config.yaml
init_std_down: 0.0
lr_mult_up: 1.48
warmup_steps: 200
decay_fraction: 1.0
batch_tokens: 8192
Each number is 128 + 24 x the weight over the matrix's rms, rounded and kept within 0 to 255. Layers, rows and columns count from 0. Numbers have three digits each.

# o: layer 2 attention output (transposed), 128x128, rms 0.256, rows 125-127, columns 64-127
# v: layer 2 attention value, 128x128, rms 0.071, rows 126-127, columns 64-127
# up: layer 2 MLP up, 512x128, rms 0.137, rows 0-97, columns 64-127
# down: layer 2 MLP down (transposed), 512x128, rms 0.136, rows 0-96, columns 64-127
o125:113129103169066147083105170141107139156127107177090123154140091149101100095167108124141136135150147140141137127147082074120106137153110149063103135127111159056136087113136075174170183145185075
v126:108127152134123146139081121131121141148161137134145100143134113100090139082106169115099128150120166157163113088112139124112083128116144122129088100174123145098132111120122200090123141156116088
o126:112163118151154131151169124104154078116133139069101147131099135146187150169115104095171131094147117145138119092164100090131191166165123155115161175132138103182118117150141155125092091098180168
v127:125164119108089153107119141172104143143128131127146146131130139087113132106168119139137119037137098148129118134122107167098137139127100118090131152099166138128113149116171104118098098088100134
o127:144107140110120134081126158104136111177128139134174125160114070129127153095130143152098134177108111135104157160122112160149125179140144139127097138108107119140163091141092124121155115151177122
up0:070113115114126136105076143119108122086138131151138126144144149114158148155102106150140129146164128124187168126124161121099140164154115078150138110093113124139106158206119108109129173101044131
down0:181125131136150107097110149123145175127156128142136140159169094123127112135127115136115151108122133115113118118147144115192163162131126135158142089164117100136118101145137154130153107170179099
up1:123142096132114130091144093165110120130134164187120148148148117120109113117151142151148124092104099132164139135138143139142075145112119095132129140166090135122095122134133107104133152107155139
down1:111109121076115148113126151125152097151153085166138134096118094086133142117155115094112127140099102146096156085122130138085123115084138122136094165155100160120120149127158125157159148128145163
up2:126096165112128132126099098167100135140107088152136122130174169135106088127107115146121142097126093145122094129107149138079134114150091103120097128127136167182064138158129142098079098137140186
down2:124151141093089149117173163094103106094155170110139129146111117119131112159160135091116119128158167143111140155133140091100121098170093133139123114116131140158141119203148140110094101117130113
up3:122112198127130145138105150126136092158180110121156144143173079126123104157179095173110176167163152070146174119135106157102140141134123130138138152159092145143143105123156119107088147118052086
down3:184115154116102136128102110156124144130139157130113126111157134139103151124152175113116114154075105116093119142111169142104095103157122118124123162168121159179147094156118174136092157093125114
up4:115151142096136141125141153153134122192134119113144133137142162119085102116103175125108138110137137149140145105120209117107100122079141098136161155154087167079143109110111142120117144141155105
down4:143116140133081121088100150114141139139146134106124088091120114169101081126136125042146145133129137148104078127142182112116139184140150135159143114140130103158136128133111111097140089144159101
up5:095136157150116121123125114198088132094118105115141133162145112123124117145120098162102154109082159097108137145110116086120082143126104118151095126126110146123193125104107158113110095098110114
down5:122111160110121095131132100158142134130156159122081145167152151115103130153127176106096110121106113145104115126108146072170088141092125146165129130143107151136122095095133155088112146138152188
up6:158088122159136113153109150122147122128106092150082152088108112146133131165110115159121138108135138112130092140174156134100169130132156134153092164171150125135144140140087122138131140148120118
down6:165167086108159129147144145114098175145169175138125133149129150136134111125108149120135120144100127136115079107106125108167122139111141140125111095149118124104137125131108076107144124122132144
up7:158138096136155125147109138133096103128157127118139125147088110154172140164154097105132117082110165143133147121128168129128081123140197135163088133130170125136167117067148143121111148088170065
down7:154171103159122182096096115122101123135110110130156136136094074134121174154178136121129131142145138120200132109103143162141139128082189136142105148157151123128123092068127147128149148123121095
up8:100116159084137099125154152133120152147145120143123136163113083154126118144127118145149138131111129135143132157096150156146072156109104107111117175144113115085125153124118134177129123128142158
down8:148118134131133117134115181129086126144150164161104131086101149136154106159096087107094104089110121092181102111118149104155100144132116141126112140150130109160104122181134116126142129132110080
up9:158113149146131119124127187134137114159149134062087131108101091130087098069151090135128139136158103134148106099193158126071156162132127101103132115174111106153110123092138079120106150146138151
down9:176119143150097082119148160117169135108148127139142134092133117118130115083120150156091129095127116087177140132174120134158102138153108130124166153196130138098093072173179123105150079130139127
up10:175149152163136147130114129155107142094125142053107166123155171135129126162111123179137134116104125107132125153114112114127106104161131101137145137175134114066128170123145077120164112106128052
down10:099149090160113155081173093113147122130128127117133095132091148114088135095142130118092106162143113159130107125120106106100173125114132143113120129176089129143128135112164136130122140134173148
up11:113144149140169133152148091148127126115145086137126071131113094113088123161144115122126109129136128134124151143091129131104133101151136156098108127123136104111104107118129156160100148167146133
down11:162133151128110088077157104122138122122127138142124113136143119161090133150148104073130128101115124162113105134148123139156163100123102170083118187161148126123119148124111134129137184136148118
up12:109149131118105159110136137105099135160151136131177157084153167136152097114115113149130135119124139122120125160101125106123101138122115121143081135153159101131099102146146115137122114154142117
down12:159134185130159138128116152137134127169147116149143085117113163165136102168112120079151161141118161111129146135111136130125088156175135162121171161141139104127130132128117111090085103132097105
up13:132137099152193098153099138128100127151149124110146116142161145115095157109134088121118143132118148157123163110122119169154085123164120118127123078113164142091142144168119087180156132125115086
down13:133126117163147151109081133082117102173139145137143157100093109104110165112127104136129129129132110144139162118085145136142164126147116112118141137156160146134140152170138115123133178131134151
up14:115118149123099150108141138155122133135105130102104123118158122131129121090114115162143145123106125142144085172103075111139176120125116163113119154137159151125118138121123142152107121124093175
down14:158134143133118165152124177141128142153144135102105102114148134075115155103123118136147096123073098118175129130067089133115147105128164114148178134138163166124109142127121124158104105143102158
up15:127107116120142131129162137196099102147111164134154125165115132118129185102131101124114103093125137095099119145163121150129098091097109126145108105125098128117122163130126156129175149074157110
down15:131155125128099121127118119138118113119092111109147088125112152090117123125094147133130145112126089126126101144151131158176123130136143145079113098159099113111084179124115156121153140128159072
up16:148173125109099139134128157150130144165116158110151103111142092116122155140137115111119102124163146132132120171109145134114138108156111140130134128149135102128107118154129121111121139124174130
down16:141149153121115146093113144136119125137142157140141109125136127075103117111153114084158132150126153149142111140101135150118137118154147147160141156107094089105122162145170143080120124156143148
up17:155130125118126108119102138128135111151151086120102168109173147126151136128127136148163133131121125155136106096124108143103102086105104110109126128144081164104141125139092102125142138130131180
down17:126147110129132147123119141096116122126122098119125127140151132127126088093037124162146155171122158168140133157109105152155088128180133128152111134135101159121080148133124105196080161111112121
up18:168111156130122114094151165122165105122114138138143100136130081137150158123111066113129111097131112154115130163132128133123126115148122147115114126139093152099131139147100117139146124095109129
down18:119183105111132147136156120113122124114152132161104120152133173111112111159113151122131131106124106103133121144138128105126136120152147095162148075093157124122071130092121141129142088131164117
up19:139167098121110167143130091149107124100130126137138142139113166103138121119124121172118169101134152143096140111144127166145124112139118162157093111127087121128138122156132127102144145105125143
down19:135154153145103112136155127158126120121091078114077129090152117078158120156076125149118112113117134153109123068148128108110141126122144172149129129131079109106144143125148109171104110118148121
up20:111104081156166134111117133127125123126115149146107119117140132113146102117098137171154140130115123138126109087109171145116171084165109105167097115112114133124108133122104147081056090098114084
down20:110150128127103118155109157134137169128109121106135152100128140160151147101139136074166107113117096089096101138143136153136115136145135100113105153152090112147106142122123116105150086176116099
up21:138112129165150130131159152124124139134133105137172063137148126134103116129154131097132121130112162097092162127112133143127100142097117155174142140082108134138147114140142147107106138120135116
down21:133125151132078116111144101132133107168142145119157129098138118146129159079130173162119126133134096118136114112137108127138157134147128136103137136129128074140124111147125125108146175141142107
up22:131164116094136125130141080105150122140116131158101113105123105132135121150107158128179161073148128094105111098149109102129155125079128092143120153135147105154085121136148159164108146105138114
down22:178134175119114135126106116111103191147128157110118095161166155082112090072143130093128167147153135099084141074127111111110100066128152114116161087124173140105115163126135164113153114103125088
up23:134125150137081141100140120153136094124138144126125119120131123117164150156120135128131149115067140145132131082088111126114137144114157163115152140121136071109139119131137134136125117105136155
down23:139146105109120138076160118128154105125087157131184076099108148139179144107096114157116115149134104125127106118136158124156138120111143133171129101143114097115161104134139177157124140170130113
up24:129120141139151162117134150104144145146126120117157140158119082101146159152156112180110115143123104124126118150126095153149123137125101100113144136121120154142144133110121094133149120086131155
down24:132168121149156099121111157149078091136136161122094100116116141129130115122122119124105097130133128140122116064148170120096133141112135151142176149142120103132106158111141124154127117109142120
up25:157130154129127142126090113151144083105127145129153122137113154089166084126119152149111113160115137144113132125116145161138123118129131181123150119139146144135098129127143106125155132080109155
down25:126106156155119091130128119145120083156096116104109125127130140151130102147081125145144143091138167148156135173096110111120133143164167150112169085179156119123125168116135119112136086078147139
up26:082108097146172107097107120110123132095105121113126136124173156116104066121099152115136141144130119098124140145117132159104109106109152114101154152166100123172098163095117147121122110099091124
down26:164135142127123132117147133150118123140142095138146149175124143100180172146142107113113118131143145147130116135097132137159141117137125119119117137162131126101119097139117131175145155136155137
up27:122096139133112128128135104136155079167120118136134138091124153117119167133138105128102095132119114098122148142118150101155136149100068167161121107114117113134060172161120140141128165139134105
down27:125099165126177154185125112134116129112108097151069119083113130117125103097166121091116118079145133127097128135138123180159124134159063142145135142134143083092130136143094132130099145116166128
up28:147141143162130126099139162165149137143102147099137128123114106124093111153146130155126081168103124132099169110136125134140151088083114106094146131132146121150130099123170118125153121124132079
down28:094163162120115148061109130141101150123111127147146120136102125149130093142166128134160114099174163080128157144128105160140113154116130135139127117121127174140138130112149151124126092114126126
up29:127116139089127167065136162116140113195163164124110110146142130143134128121171123127097105139105108074126110117119143118075070111112149139145116138100115136152140139155102114120138175096087204
down29:163114096131067155138106109134144126139127151127118146134135128105151124132136141133157089151126120072157110115145110136171168120134139127154124138163115128106115110152126120135147120106139126
up30:140107189158093111166055065092125132138125176161087137166131093163166123110142192190071118118142177138096143191115142147105109085105042127135146106133145082144088137094088121095172141110065156
down30:148152157087149092169159108141118080156207165097143095145136181166148155047119148160097150049144139115137123156162156136071139137125122134152157139076113115132076164126101134123139146052131080
up31:151142152143122119088147121141091122152126113117121123138108155133145130161105158134118135105133115140136140137136130128119136147122074100120142142128161123141135109110152130153116095113143178
down31:129094112128109156123134155123157060148127114125128141098115178113135117138115131149134123116150121159099134110115126096114165147124128116117181115119100147100102110095136102113139108138121141
up32:137119136114160110154099125160099101148102120083129141154158152104115179143122139152110071123144138164127151122117154157155118114109123141128108119119114132107090125123124097113137095113114141
down32:120154106106090113120132108099203129115098159143120131083105096145119096122151124115160178156112120098137117118120090099118148123129135163104095072110133124161154140124115109169090132151123104
up33:138095084170177144137128115200126130127140109132130151199152134119119138115121182115119140161139110119118129162188119163079143123110130081117102108140100090083141160148074147123131135106137103
down33:132143143133116150171117122180174156104154102111173130166150122131122125090119180103116109175131094128120147156167126144100149110113154114081144107112122092104088129130089125065142114159127100
up34:122095142127155148126101169094093111138142149098162168145126132127116146149131158144132138111127173137104088112145112145136103094124124082150153129120109114129140148110147165125083126119101091
down34:085102149141109119134120143147118138116131150142121142096106152088151153140116156097110110174100118121114136121145115080124127101162148105120145153124138140151162115136114110203148161144120105
up35:117117182148144143110096174076093119158149155108124114103150085106122126116154125083125103139140103134137144140177145097156108139109134150137082136129144136136131103124147128131098135128066095
down35:100093164116132171135105131126092101109146191112160154133120134138139111148131094089157139160167161129148140151124142122119111123148112126145138149174137154157143148134157127149133160089084104
up36:161152113166132086133138104188104127115141154076125059102122147112097165106160132159095143139111123133145147099154155127131139111097149105095150148162106091178159104104146133135122127101142125
down36:134123115130139158088114132092116155129148133119161094155128111164109126079176132130183148146160154174101128142116136107099110101121129139065123100111154113119185146128137119155106113141135102
up37:131132086142132161118120093132133136143138117171071151168131140114098117114142152166142169126147092104120120151078156130086143144122132113106135147125117101139126134100128163113149185130123156
down37:129141122121137141114112116138107156133128124132143126137146105159148088134124104124085121140156151144097117133119133154110108108131120118132141156152129115101146149110110129149150107069090144
up38:137108119119114133083123106127097130130130153128151135145124152161100107106105138157145138136101129167149099136173132117171092089111097168155140140127115151131122099162144153146146142091122099
down38:100109057136082135106178138118114141116139112139104127082149117109096125104121100114129135138129114174096083108146116107154127171170124140079082147143103126140124110128113115062158180152175108
up39:113100147115151175155182113151129122141143105123115125148143147158083117128128161153107100146143093120136114193120129108154115156095155110101106136113101132147167117166155136117156119087149114
down39:142163125124161139141086186141135117053163095123159116145092113115113145157126124107114161117108114139115117158118155121123119146160121141141155109131150127112176134132110145135149066096140130
up40:134151117117115106109170119091136152195133111130153140154120131142084087125172103126124094154099120132125111144123097142147089106131106115142123119136141149148150144125136139126167135136129134
down40:105118151121103185137107139131119111126105128103130157144110134133119130129164144149103119136127117105137140153079137140122091099131150161110147123128103144139153095156132123114134110125136148
up41:123062103131127105112152127131137139167124141122126142067133161107139131137112138161133104142147139142130153073176129114127162175088119109119126120151108142183121147157104116156114167133116120
down41:130108122152134163091147157146066156158179133135122114091101118156090089136148140132108096137137098155113125150157140125155170131117098126129126135161125113098150140137124095128072069128101115
up42:159139138125078135072178133192117134162132157167122072097133146139140163089096080120110156146133135137124115129148103096113127149107099155134115118149102126137105093132131101167155122135137104
down42:165116112127111131123160080121061134092160136148114123154140101149111160106120072134157161099130092133088189116125108128101106107135085129145125163178128123138158115102145154181136139159145133
up43:155169138127141149130123137097098103146159145154090097148105128096105114137133155120090138132092141156114154148095167115104133154147105116133129108140119117114108125131105133117112166158160101
down43:122142133160119124134120128157098117118156107074104114180183108131134141130105158128116125094128167128136134156146126154160101137083063154108092183143126102125105158108129143140157142123162110
up44:101142134145153153113139118170097141200130104121138112173157103164132142124126127127137141102127115164111096129113188143123097135074078123106146125153114121113122132094126117110125138171149123
down44:131110119111144098168153094082109112123095131104138143135130106137117120110150102129100111154097149170159177121136173112122128117170094126170122114161069177139167128081105136138140088126103136
up45:153138130094135146092092144129130160173095190100142128163119167149162127152115114141092125109133133099118089115137111126140100170108154127141106140138110118117094143166116138140129139136124168
down45:150134097130110125140146171116129134146099125132120125075133115147158095103098140105165149146129125137108161092116104120086103102144149152112163136179125152103146112188117133144147143121164140
up46:117153111152155094149094204136111161081130116129118158127130154139090197156108126135155112113109174124140113140109136115112129139103133116145134125107155135115121167106119102130122123104108143
down46:146112124142113120144095121168123096125111104158157103109090138112108108123127106131146138143122150152082068153111149129106173122139151175130123094102148145106155117129128123105150152114175134
up47:145158123096146161111103126084100159073146121105159107142157091109134144130106101124091098158078139124110145141119154133154104128069160142163132098109162101145141138114138108117145114115145122
down47:135144124130148161126173133176119121143087144135136173132148092096141114098094117101110100149122129148167118132118090132163139112129204090126112111079097103097099133096149120128158153110034156
up48:122085120150125109153130140104111129145102130093106128182160078185174149128104164167143138132112132096156145119119152103141093131130154138165155158133131144096136142102151107069108111142111161
down48:117126102144084121126117159159146107122120117136165089125133119143140164114166119130094173115143111160126081137124134147142127165113117116111123181096159130111100144087171093160102132092150136
up49:167166131119132130141116149128122124143099096101135171122142096137164141144140136131150136109078130127132116104141155157107118125134092088154142126124130144157130169148114083144116126113161132
down49:141133105113148100161190111146116092104114102142136159113159109111147107147133158141105122123152106139116131123082110179094088117120092162094125136121161155158156085127106170151104133111133105
up50:136100127110105128104088096165164147203172127127147150090125106204092154095093142136135178133167107127070090089156172108152120111111145094156172123144112134175132115117115127102106090177143092
down50:179115075079111097125176165132155117127155136119131127090133128169117141117132155111092136083138067115097078145109127074113167147145095142134119161162072146160141177111144119118177171144134088
up51:116150123118103146145168150095119135146133102111126176184155123098086116152165145143122149147134087140126119144146151102130111072139163114122120133091125116157089119121122136137099160108123146
down51:120117081105104103133115140096182100070130123139183129164153163132101096158172194151155120094105097111085091160141136132119167107113098110131141144114124144107147122095070144117081108143136125
up52:141125131141136104129150132131144107087108137128130150130107133133172146149124148127091139159068103139110097107193152121137157135120152122124096110141130150094114133125140134148116147105147114
down52:121096131142109112158117120153142120141145129131106139110100175088110128133128085104109124119172135159133138144143103120148066107162173148142148093117146103145134118107103123120144166134134132
up53:164110124106163116096156133170085166078155139147105159142175147111099158094147131165182106114124156200158116102142116122127130132138155127174104101127157175127138156169076120143111132133131135
down53:100184077096137138125134125143124110147106109093090105142095115101078125139127152124109109124101124118134122109147143123123125159099139169110133128146160147131124135148128091110149101109140133
up54:152185127130144144149124113152100135137167142103106137131140121127152155088079145087124126135182122101115123171125099132144121139101153094180161140140142123085124158125121140137156120086174109
down54:124118154136127102135140145118162122137166087045150150099112126171134129112075115168123157156136113121119142179104116069181095131159090129127122134111150125060118150139131158109161155150104130
up55:135092169126110111094104129116129154121163150162155138106168068170155126168132116120092129132154159111072095156125133143130133129132124108088103116120161126146095122108096154132122102128128165
down55:162128127127097113139124137151133081095118138135095125105135114134107081116115106094171172172105109127117103138149107143062135125116186155126104109121109154154150132133127152157117138129124091
up56:117087121072130162144124096097122110160135114125103116175143154140118130106143131169144130131094154134086108152113139119110128144158126105121107120104126129136121119118135140095103166077154102
down56:092135151156108119089170109134161113131118160132118121125116154181126123095175114110140156160112152178136136132125105147120093124134166106124147152115134135137133128123146176116136141136139128
up57:119107108121133151114153127147086162089102129125113160132128103142164133110132114098115098143122082127148142176159137118134102129121130133127140175130145089114111111113104120113108140123144135
down57:108126143128147148155140102137171121139132125107135131136103106108132125120163129133125125147169148160110097157119079163098136107148119125147133136120125154147136132107098147186121129116137112
up58:122132151156126094143151099148133138155159102130069153141159060160165076139134152091173142109150116102154127126122088146132168153143100129165153152083155135119132164125142124097132163163141135
down58:146171175153099129125159122108113155094154093141137105134111117145183095172091152118082136119144108047117115129125081117172178143108176160151164110099141139126144106164106145118155135176167153
up59:121122137172115110127162140144111109127116097091112128113114117109125122161103147084112139123119136089111130110111146132116146103140134131131138141145138137147135117124132139118132124148134149
down59:118121145158107096142124148152109121101095148142135130142109125120145134150119105143133137086134133104113136117140112131163116137138142092135140145122100134154136144126129120142142107123150135
up60:154120119122142139118106137091105116153123141128116105135130139121114127131145099140129151146096124118117114123111101160128138134128110141124142133118120135114110139139111113117127154155116120
down60:098137133141110136113128145112145094127124132127156116122120138129122107116163131112134150117142129139133108136142106134133124111133125114132138146150163127126151128145144150116146157123131134
up61:115113129111151146081120141141109123117153125131118154099140142145115091136159162103166132156162153180136124146111130168102094078114135162121107104106119158088128066153146101110127154142142132
down61:157136146115111104154128137152163146116095105115163118139111164133107142119146145140101132098095154153100130136142145105124176134125136141140155155109091133124144137158112144113127104129143146
up62:158147147154044117124099108100136139136124160132104135144135109112167137145129137150141146128126151119135117067109092123114128091160127112130111155101095127119154141123095138131143119102117153
down62:139171130126083125122149125113148100108128105058132131090163071144156144125128144133121151119138071091121116136152091133121166133120150136136110177095111097114104139132086137133113131170099149
up63:103134125103133123165100122139167115103073139142146145157100108091136150125109115138067143140111118110111162134103157149106160139099118111135134093086112120122149154118127082143113162132138122
down63:126151140143107108153165103094150193143112119161159150086145146119105123111145111084160099095135129144141106132114125129136154108119165075131076127122127127161141137102152134106106125147118115
up64:136113094141169126185161156141134100160132149109143129149114107120103125127143122125126094116130129149156164081121134145067125165109124113161132137153141143165114122154141103110099115144130166
down64:192129114158134125126153146101132131149148151140152110141159164118092136126111140155129156119142082140130089096116112130113142118154143120136129157133091152064135148090135127146152098165145177
up65:124149102121153106132086124113155139133126123183113111140129108088123132122095116178113155158121111116143106122129169129119141100131161107119142133153133146132110125151105100151121150138134107
down65:105152154131126151098166085124153153167097146124138144119150129145135116100099129121107103096141136141136124140140089134133152128090162148145090128133155117127125153134119129093098101122106089
up66:156124114168122130144118090135172135135125164119130144115073107088130116145126110134120120118150128140116088111075155134151118154112082157133154145163157104148118142135139154118089139137116139
down66:128141154135101149148163092132108152062092139149111104132090154156090096089124115157121122129122120166157111121075147085097113100160106117148184130161172119145129138099125135167159137145137123
up67:147129138176109176139124129133109116170139117129140096126131147127147129085113146115118133107177137085146159146112132138124118098114140138152179143121152118117134081126150101176106138127160118
down67:120088102148114129119146111096137124132157106114167099186109142104133085141122119127143151145135131101113102172107116129130155081150088182091127111139170169132128173095147099103139143171128124
up68:162139108142102142143079112122126145130161102134154172083089176140124113111085129136101125111124112116135137126079119156107079143123157114173140110117153126153102139160127133143144153128167164
down68:121108136164130145138150132082171146126143108142145148146140120132110166134118117094135096160092151110138134141147100118137123119160106129142153142108119086095123155055117120121132138121126089
up69:126128111090140131159177149136126129157105161143095129131143145137125158116082133169160118129145178151117087127099133113106149130127146077160151183143124111114129137174106134154187116107137108
down69:119147147150137110152141113102093126105102144151091137104116182080173159149130081168124094122166117110160125114144165145136115088120114124139145164106139120163145090154140117120173157123134136
up70:126156118106153111093108117109103102100141156094123089147131124108105107093190104117135108114150122145137135119142110122130194130128122165161143101103140165164123183160115194176112110168120120
down70:135118133126120145161159132117104091119096098185161121165144121104130128135109156112110138128167154144153120143129056096126084128130144146115137117071114123113139134119146140141123104173120074
up71:107100098150128163139137120095128113143082146169112122141134071123125145153123135114124115103144121117171138114116139148114170149139166139108112155162175086123104112111125130123131165081142139
down71:144121139138120136094138138107142189147116135143120120145118153111123130147120163161156083109157175142147117114112105118074128114118135162123160156136095158104115137174122130074133101124108108
up72:137104122104107122096136171130140117145093139120094126105115148135134133115107121135138112094131191139111120098125125107115125123111107123148166121124187162087165136153101167121105129106122104
down72:113148149115141158190124145136159167142090133137162148120126123129156124120117121124182155094170114115110096150127088126169112107115139130169141122135097155129137125133139094112115120126081092
up73:142153139136126162111118125132121131092152138112132122153091092109090115098118117099127121131131150115141103123142140145150120127140142157162079123133162159109119093076136135151143128122099144
down73:145104145114103145123152155144110159113142133158176121125117102134087158130140097123123140097161138114118120121113131163141103120123131144131104154131158144161171105124166154138121159147084120
up74:100084134138122119125129149116098125152117139136118124122127155105100123096117168148101147112125156101140118143163119104130110093117151147111174108167132177110122148150152171149132170158129118
down74:136108123116175132195073121137143135152127112089163106122128126102070102124148094156115182126154136120116118121117137152156119142120171123130148100157138109117110179116127172154123191121139107
up75:144146111204087144088157120132099110127152087154121171147135152139130075127108180142112125109124145134128144124185161167111124118129121094188130128118142176128075074148072158144148138141125130
down75:117110109158092157143122141107131125098137105153150120161102125116126118160147117146124121165140136166087081147132131127168134134068112144133074155134151162110123127167078124140119149078131123
up76:140135133118159132102096146093097169119149125136115107117120167155119151122153128164140082112123108142157075135064118096117096138155128125122114181137117159099108163144083152150123160116110124
down76:105139147160122121122161170137143144084115104090152083143121116122152126117116151125097148092173163100128145127093073141107145145141158120115105105117128134091162182133095077125164073144168113
up77:146079148079070146156106157118109106138143108140136082139053154138120167123133157150120136108141178105096069146117124143102143113171160126117105109118152137098130158127099134121114102154178135
down77:120159123131127124104128108096102122131191139154132099121085129138128124126104133134155141146120111138185137120135152154095137161128126111107128129158165131148143110099113119130155130147121087
up78:131096135139097178157098137112134127138112133156142126152123109118145120129104121125119159145157133140098125126135119153114119116105094133154093151112133099133134121136104128173109122160121100
down78:140157164127132154110118099125129130122121132135148149135146112144138120166163137146157142149166064151114072117136125145159139131160102144153119140158129102154102130161124152137137131138135121
up79:142131138104112127115138169091161119153158118100134154150162092105128110148100129157151115105147140149127105125147137144118173106150109131133098121141169145106097139112111135173134154090119147
down79:084157120157111136132150085125117112089123139116128078146153171123079080132161127170143137125097109143151128151105155110109151114117129139152115142106159121093118128082122102172126131141109136
up80:069140103142065172122158121166116148127120164162126143126113101164139140137133117219091089133200112117131158175119111134076115173133107117142116124063187131129116139176154145141097151114133116
down80:100127110128077183144137118097115138159077086107121118157067101189100122156120134129083120126164123128160144160082124172106099173125116135163179104119137150154140138164092142177100096153108176
up81:094154130116140118080118142117137152143164108127150109122112100128121097090142136138135151138091125141097119159124157156136155138133106152134123143160090109130119111154145115173135110087143165
down81:110148120104153139111088122074136147078162129144136144126131146136111149132130147123137090121122120093131087137111104132083145101145142162114135098148146187114145160117096136142153124137099163
up82:119127118136119109093119092099124127159114134192109110111138114133095143081145150132184098131116134166125148144154132112125176147101142117104139183094126076135072141089139145111109147157101157
down82:113140131095154164081086120138129158165122112150148114098134112138130156106086117085140150187180152129093122138072091085148153135133123130126179125114191127166102177077125086104119085166076149
up83:150122111149160108125132136153176126152134112151138129137117139094119130138106147130172097130143154131131098137115145126184149115112097163130124138138129087133137138137114113113131160139120125
down83:161099127158121129094093088130128127101117097136123131126116103110139137116104108100149155141105149109138149159139125153158142092175120094121162126103117080155133109107156118084132145123125169
up84:135132116140131163118101083108140114133141097128160190142129148107102079144109086141134174133105175125148115082143119148110143142105119117141134133134133133108140190109084128123116176133125125
down84:129097141146114144086142107106151166102089141172122162127132098175092140183156132106184160115113132116127129139120149079160130140130151137160134105132133109154142110132122100160119115142146115
up85:112115090111145114087168172096119140088165139141128129134151159142112136102099142120128082127114123159155104144111154152081115084068160144134139093159140127127119141153083127158113130113129123
down85:165150149123095088131134090116127152121104139156130116129139106129101129138123149122147133132144112131097091134144150135166108107092128124141125146159124108175150160138119153157152111122136130
up86:121120174154140109148097116154109133104106102104164131115173122108123141114136120133116135108163121166164113155098123115108098121144129111163134116073116086119120109136118109093130106110092097
down86:106151098136143141100144119130120111138112130099156131104096125138122091103116129150163158135122129098191116115142147159134125113096138157117166100120122110104154131172101142127140122105129150
up87:117159105098130093146160120141126150167110186090176118122144074129083114087120114105138102128111143108108121156124134160120124131122133103167146108089140122181176119132178129094143109147126130
down87:123179157119058136114125066123139120133148128114181148105096112145143142113135122139138153116130122096136114153118124122116163124111119133151162092123176113139150148148157145080101108153120166
up88:129089114119089141113182139119168160195140122165124114139121153190143111144127140119097112118120079113098169140126122152114123133100106113124127107115099098166122124149147136094108124188120084
down88:134127126164122186195146166089146124170119080142121145137099115146184160112109125134157173173105136138125139128120151085084135179136142157134125130165131132122102135147133112126107170115106159
up89:147137114162112124101149137150164117152135151063106149170139129158114156167141141110130093095126135121133124128154167157145098065134078149141125166163141095124057131092114124081166150119118159
down89:114135092136142142161150145062134125179126120141120110143123157088131128069127110088135111090147177130144071148123116113141101075167173127146173142113136138122101140138113075148176110079096104
up90:137148132135116161104143091102132139116096126114127151110130159108109165105115159135165117130133093189124134142159146114112097136112098121155139114134120104182128136116131136143143146153160123
down90:135066114121130133157134132135111162162142141169125121119133150120144162095095144154163137131130142143104094122139114112099144117126130138130113135141083158144124128096125156142153144109102107
up91:149133110117137117148136137117144153123161143127156127135125129112130121132115138122174165098096142137115156129133146141143136116091120112134125119158121117142122114125132103127086127121144138
down91:118128125088149133099103082122144117150145162150159091128106134126124143143138155158142099129114146100122133135128131154101125092117121148144100151131138113148130133137131103163148130129130133
up92:170113157089125077120104155106121144139120073143124128131139137137132149105070113166121131139155113107103162101103203107116109113092095125153133168190127102103105121068132098141095128147078170
down92:134136162142125154098118145097173093116147105109122167136112119121099111159123100156116146109119158179154071166151092170092102121163118168098159145126163130159123144127119089133095126126140094
up93:137090108137123103100156138131122139148088120128136100130117108096135166152153075184095128160088147112112158132148139109125107156135113135112153091110128069143140143134118133118124136134079140
down93:156171145107171134122100121161107111144107105130101152152125154101118156135124124142117117130143125160137138075110131145110163123084139133087119130117123119095164113113153153138132137092175118
up94:171116134135135131103163118159148117129169116145137107144098132152098132155133096124127132157125128116122115080147147109084150143143120117148207141114108124095151144096134110078101153167136148
down94:152094149128140099108125105165166176110130119154163143125146126119126171131128110150152166125144125068135102108107117137105113164164124156141166100124118153130133120150153166109116064160136120
up95:152153114141126134172163148134154125125109120128123139140165109108153102149141061098145127122104154137112082163175164168118095079102130136125112157130144138122130122151145108156169132113133124
down95:127140148142108109155090144140100096153129144094133087148085105109077159144140106111132143133125133151128158143126106165137081150087163111127110140096089077124155113111142167107098106133116128
up96:148080079105149106140113092138148104139148166114168106103143141166103116127165142172120115140134091100109096116133118153119132132136146124136145082132068167187132078126163139073124098158174117
down96:120169132044135091114181158127152146152140096132136141097170120166112121131119111101092136151085089100129087153138105110143161118158121152113128150140128122132142151098124116112143137150097103
up97:142148151152097135134127140086138124110121121130158150108103115124113135126130144158128125141151153138122111127094095138178125118140070107142139107123113118096119143141124139137099106099128131